python train.py --num_attention_heads=5 --vocab_size=8192 --hidden_act="squared_relu" --positions="rope" --rope_theta=1020.0 --attn_scale=0.151 --extras=["local attention windows", "shifted keys", "a norm inside the MLP", "value embeddings", "hashed n-gram embeddings", "a smear gate", "an embedding shortcut", "learned residual scales", "skips across layers", "capped logits"] --init_std_qkv=0.0374 --init_std_down=0.00441 --beta1=0.9 --doc_mask=true --dataset="wikipedia_en"
Each number is 128 + 24 x the weight over its row's rms, rounded and kept within 0 to 255. Layers, rows and columns count from 0. Numbers have three digits each. The size before them is the row's rms in percent of the matrix's.

# o: layer 3 attention output (transposed), 320x320, rms 0.0481, rows 284-300, columns 160-239
# v: layer 3 attention value, 320x320, rms 0.0471, rows 285-300, columns 160-239
o284 103:107072086116149130141118145155095114135099113112132171141112094166131165144097105120143187135148130097148126135110093119114156123104096141131122117132152145169140156112103127095144174134120059197165114101116120117163160150095120128153119157
v285 097:143135151150106100125127121110132127165161170149096123104127136179143123131126109104161158090115128083183134101132154127067182149159125130074120125104158100109097177095154158124148116131143140151139162109092162144149137127150171182123118140
o285 101:170145096107177146111124083141161155146156072148157079134116161093124167121118171131139121133156109146118139185121123145164106145113162163164156119114131107125131072148135140101135115121141177089157132128142074098129128132128074135103132100
v286 102:102101140080140106144151137131096174069099142145131140122113153112136103139156118159190118110153141078184098107133118151108106122112143100108135155109128126140126108148124127131143155124160142177118162132139117131062118111143063111103095139
o286 102:110094125153156143143160149098157092123131097142162162130138102171129077132137131111126141124131095124138132161111153155105102186112158089168114126099086095122108108157148113144129131168093138137120171103128156102125135101160134103092145093
v287 101:092135117148151110120114113127140137144093139100123108146112152152143117144149139111107157178130135111136162091143148104162141089118097131130169141152144132111174168116150089123125111134138112174139128141158126109141124098118109166075105148
o287 102:121104133101132114148156084109111125163127094140121128134172110150145137122140093112105075124173133120081149136102163133106130148113126132126155154137119088124139110179116167110090162157157112102141133140133056145110122129147149129135101081
v288 102:159143141168123130129157117121172108158142139127116114135128128116087129098138119095075153112120105092096134100131110136126109151172167146103138126132137153131125172153145105157138124151141124123135170147109107130072109142118150144040111121
o288 103:153079072121111132128095144163073155109155129142118113140104106139136117162141132118135187179109136099134127130149107126122142110122072105142121104139133157156129126081123134112135129126122073178111096109135169083145154132114120124112109124
v289 089:168071138120129084152136117160135104141150084102136112178107136103141109185133139112129139121125126095101093074132098155125125150151124152146131100147123120138117122133095121113115094134127113085141108137156127142126114126132112168103130137
o289 095:128098110112107107091135136148132112132138134099134160171094121110149137127115103101139153146123099145153107114136114114118159138080115133099122126137151133141139158126127096130115135175136111137173125139148150181124132137095152102112120152
v290 080:155143129134093118113156132147137179141164159126109114095132176090105148121185113116108139103160131136132159149142124134094150129085144130147145132134105110125103162103132118163120130142153146184107122120100156048152124144096140129133086129
o290 081:117154100111137096163100112107124119161127087174153152144126154176133126121117139157150115115145112135110105176129156134073150174142125133112172077107092122195130130130150119142117131114095119119121120162145107123129148108151144146141131072
v291 087:202100136131114108114128110130129145143152097104124103143087129124126133144164110079120177077105148082138137118100154152112171121112113142118124104155127103128114139132167121155127115130134120132174113151081147114179124125139150182133097133
o291 093:100126139137150115140114070122148141165147102086119114175133136092115148125110145148109092156161105120148139141095139134131128149097183142117144109122124109161140128132123128123127137187143112097146132187133091135137134136136137139106122122
v292 092:145110147149129079122131105149114127097181105126127132128136141123141114172152090102150141070132126149091126100097107129124111130170139143112128095141091117136098124136121110088110062146131155101129152157118138117134117137144095128090146134
o292 098:150088076113130111138108151151111132128131113123133165134099120145120158122116138152132194124125114122149112152144067100115179162120127154122138087139089142152155156122107111111134154158110093161170118117154116151138153145084153120122133153
v293 078:108154145155117175136148130097131107166112131128159107148146115150158143088118165159088115138075117138117136146114131143152133152142137135145134129092146118152159140138132144100121148101117117078118094120088105141093147144153164109157125102
o293 083:108170151151126157098115115134153145074116180137142086108091145112113122153121113126134106119093136108151111110132123100156092042156137136131117166151163139090101097111136130130166108082140130119129112110118143108115113151130093143138113161
v294 089:144151113092142135124110129140164160134079126096116130110134138151089116164125163126106114153107155125123102118110103070141130110148105138090124118135125103119154152143150115102114131132117167138104115116122126101152173138098106138127116143
o294 089:103134139110130145149139106121112133154108118137111167133145092122167172156131116138106097109173141119101135133112118138147123145110175147118123177154138133147144136118055139120129107112151101137127131120107094150117121126125102093173127145
v295 092:050136147168159095102102115114131125108099145182145163149129141180122097151137141147145144139175155128120143106155132115123134081159116116103146125142103121117181157115153131122181113138127135166135135095105107148129088096126057190112093154
o295 093:123098106129117130119157123136142093123104128143118115096125118126179160116137136086109174147133115171136168128117122141126071160111111176132156126140155122096108120151128165100134124123128148164151127121153111128115133130092165063099159143
v296 087:108126148129134098138117123106124108135121110148120132175105119162138095125113167123140106130161138088119143111121124123122120123145111156123095101153152146116122119166145137067154148117111142101125143160122140179137111114111103141134121148
o296 093:137084140110130141084120146174105137108124152083103082096132101115148124101134117079141167152126132121146128116134079132156136095109103135128123158143172102120135140098112134087151108126160111156161115089144120142076129146124104082112150181
v297 111:150135139131096128111155117124148135146120133123126159092189131103107132156127132117083150071102122116087144169162115144134134112125113179123088121111107131130118138138147111145096136131164137102144115130067146113165144149116168127169125122
o297 116:178100116138110133150072115159118177107176174143126118150086108099108131112133146154109145130124100108150120111145095114146137099140159113113102177156105118166121140080090153139125111119155102143115112091123136116118114137113086167106138115
v298 089:095104131109138107150122132109144106127129093139146157142176137136175123085083142146114111147064137144121107082107111102112118159171135125104096111102155116133094120122108156126123132128139127078120126145126124115137138154185125124119160103
o298 091:143099093110156146092120151175153157083113151129131123153090113100099143129127090137173150094127122115171108134165099127154151091115157144147158186151162127120111128112105118119141113133140106169140141057105141144133114129091091171138146157
v299 093:152105104122124151134107116114138108168102095134118100147102142136131127105125132112135113197126132151153082115144097105150106130129147149093149126125145133126118093149088122137131086131130095127113119107170100146116138125139118116046178140
o299 099:129094118075135108132132130172068121145140107102140141167156113113148130159108137132104125100155164126101147110146146136150133101081149116152133119106158120120147152158121117108114160167152066130114118098089108159150145113121132159168112137
v300 091:128131122147107098132126126112148143160132173187118076136077164130146141118150124087139159153105113141160100159131158120125119132124123149131142144107153117125142140151109098128125121142132066161121129098125132165095165147170133127111146134
o300 093:143142122116152130159124132120088130165147069121161103155147150122118088116113151132125094089114138129094144149093147112147124105108161091139104090155142132131137122175177139121112184151148111096145112141121087102133158124124128170116085101